Weights of a small transformer language model: 11 heads of 64 (1 for keys and values).
Each number is 128 + 32 x the weight over its row's rms, rounded and kept within 0 to 255. Layers, rows and columns count from 0. Numbers have three digits each. The size before them is the row's rms in percent of the matrix's.

# layer 4 MLP gate, 4224x704, rms 0.0358, rows 770-775, columns 176-351
017:123149114153092210089110138179126168177104141153131087135055087136085124115166090114144113158146122148147205174086144143106112127054187083119166106090133139107163095120127093139126082137116164138164162101168103096109145106104101129197200156124142082112125119138092115133101130124098066161097092108109156112114154155101091157102119115176160101177116103100069159121108138099147160148109109143188124071133121100157101167111127183153106154154117102130120089106105185138094181163177127158124177178147164110105139106190133097125106165
111:125099122146134142130130189189067138065176164133155118149149120148143045144101104121146098072144089103100134144102194150137111117116127090149110127145123124131120073068137146094131183121146142151098112082133139131124148150195152127059092140143186156126160141098100135113135197053110068220114114155136124148086142149129140068112159074146098063096118151149071108097130149089114150111114167131142202137138149116163132084111088147089128158141093125158114130129188102077122175113102159097173137146076148138117125140150202104205173180
108:069160154148105167175059100124107182146179120100140110074154077156111126109115140130162145102177087162141117167130126104111084164146042167118135120179112176113127130102101091102122145112177169119068106183122093135156133105135118130153059176085106151176124122141131157097054099153135149117143108102134120134091092139114093101148170142166153151111138094165152130122152126158137125089100083137180147150163090141107162174146135143124139102163174187137108105104122130133121139122174126187108141076127143109154078167098163191104152135
002:158125123153174119126164122116153125098139133165144137129131123090124053135130158149123140126125150072142131140074140140195148092154160126119086117109148116164137204091171089133143165125096150069133129103095130177078148136163146079182118165150081172117161155070185128178110160180139116160176139086135169084104154084124138089159066172125150121123137191158154144077139164156108103151154105139117097100116093116108137191145148171175126169148152126095125111120159154104162118110080109070093139165100142138110129130142097156122117093
091:147126144108155115214093104133144154133150106145114086159142144129155111102080142147120140140203117122174136131157109104143198151125057107145144122143171128117075125152142153168116147148106087150160152139112083121169139150094117161105078087153130102129107100159171132113189169072100128128164178132198112149067151090079096121123107196098086089087101138147121148141133145160105097179145177134128096127061122152122190104123129113138102162061094087110092121132092083182082152155113128130080174167112195152088108072122132143122136180
121:120160130161166161121139106099083127121138118199134164143122131133129125118165106080152123137119142143096144138127127126147127096166117152176162192080140100150138109134164047151095101144099134108118159112128084097150141062066121218097116138138131156104116157088158137159148116178085123136130145171131198092169103102131146216149179129126116129155202144111131099092133078108173101110152113129139126130103127157146121157084107134117143161107124147137134134113116132167167110143101117132150092097110102071075112086053170092162136131
# layer 4 MLP up, 4224x704, rms 0.035, rows 770-774, columns 176-351
018:151145159172100162078102135209152159116119095150136097129105072151079108128183098157142182129124096141143214167101111142156102043114136139120160158096093141150195132108102159113157126105125178152134164132128116139140139078111102167130116187095092118102155059116148110121150143113102083092097118134120119123082144133104097200122131108159130102153115062123080177118113121128139141142092076113125118087109138149131154173120113166135114136169126106108115091092051143136105151144181122101120169098128125094159166152170134080136198180
101:131189171102124167124132192162085103093126109192123067122132077097155104118214171109081140108168152151126139108153146081149130112070132233129153141124114159125182083129090121099101161147149122139107098122103132126145130085166144196116129161096152125080093137110084113192120117101143076129098112157074151138148109129146135160126169200114098147128131111116157123092106152104115154121078156117135142167132079137166103106060121128138134115189178094104116136155150150113170151076090102181110132074142111176139126161094097103067133145
106:139107103132152133149112101140103072123182145142096091086123110158083206142139152064113083165077096129134118103100124147156112119180113165113119095168085124098154103057174171190141109097114124090195111107106157141145079183078157172124141209100132103147125179055117106167179099075122122112168122134128134102102166150128088136125166125101118138148118146099127162143108164083157156155150132123081123123110082098141071085117096144058127091077136078111165128195178138100124131101174165082125133162142140144141099115098126111202063110
002:056120141161073097190059108094136139106155149133131131159121130140075121098095203155130115083088113164114135129131153117069122077176148108143121118115129134175158153101122121136154121086199104086109137132105148099133126152146127118139093150077088120182154157130141086110074123115086187090185119112127170112120194071120135130137111155144130111103164117197105129075113190164131091158116131128101140164103114053208158136042120124085100107127159155124136125075093190094069056115125140124122201188119105128113088094117167096139137078
093:122136136092063188148180154096145117086137154124128163096149104196135091107149131140092184148134129113080164149094096135115108140138128149087173103102068144103125058120106105132126153121137141086091120163106112174131112182129168126146173149154114114144167111168109181139142157127103126125064064141157152146123102157186078162130126135162177116172136102126107134173181074136108132091185063114137107140143084086131173105109145115150189096154144101155125076148158135153209145133133107094085117116107130104065120141143123127097167104
# layer 4 MLP down (transposed), 4224x704, rms 0.0354, rows 770-774, columns 176-351
021:138191145163139144169103085111212135133127122179112114180094135205173158135130148136152135167154140137145141131104140154101145115084121105143128179092124115164099115113163138175131109123095074079096063121114134152091105134107150089125120117120155084104159123116077092121190181110118095153134094180097119100130183123134122123101085115169122162112142127106142168133129128099148097101113124130133110108169162160203168089139113076130138122134105127146114137097145183131173167113103136144135121165110136101072109116120101129094149116
108:163124143147122117092131183120143140159122094117097099136175113097113121103156120153141153130153159179138093126147121089128172107097063162150117059078162090109153180103144109119146209101140126097092099118088180138180118094108134122139097104125136135135167136115147139199120146158118120125090156141066170112108144156153132166145172133115157195112194073160114084194136158088146116144106093107174150114121096145112165115149151158091089143116127132122135156156192130211154114090125137147092143153141096141157095153057080129161139149
109:081114081103175140106132125084135186106118206197094162132142088170142061191212120166149107141074101173146125151141183133197111147144058152148144162172162112175171167149139132102157131119102140149194113105120134115122184126187092112143154120154173168132182185125150110085232182131134075204112128138108102147106149084098133084172180120189134147128133144127116126088197173107127115121143107141175126163121125134157118203085157087112111142164077071119192183116213115168175141131173147142148126134144063100076177109098152112140116129
003:101134157173076068108155151116134141134184188111132166192085094137134117105080151194161144117137154169150160157130100110074087167116122147167177144096152108111077138121184112159159153136109176133159141082148120142140110176141154111123027135127131130187072147157109108176105145163157133104160142157169085168073098138118102136164133211135154094098189102144135142099184192108155116100116158122136148147135072098166145169135094078097091141166126120112102148164136158084112098139120158125089130157114133135155103184132162113135129161
095:051163120150175085022173122129155139098124138070132107177116132135159103105116155133163122154104100091154128120092101179107129120167103116154115125064131137123156106108096148104136153110166111126163097141145095058142147117121102097127176139099151068080110139104098113159096093116123124182129089154136116109129152183113159128152050118084075060112125126123118137161162150146099127167138117164049110170100143206170091140132074111158159099147124117112114128117163162133151108114037151132065150003163138159167153107109161066122095108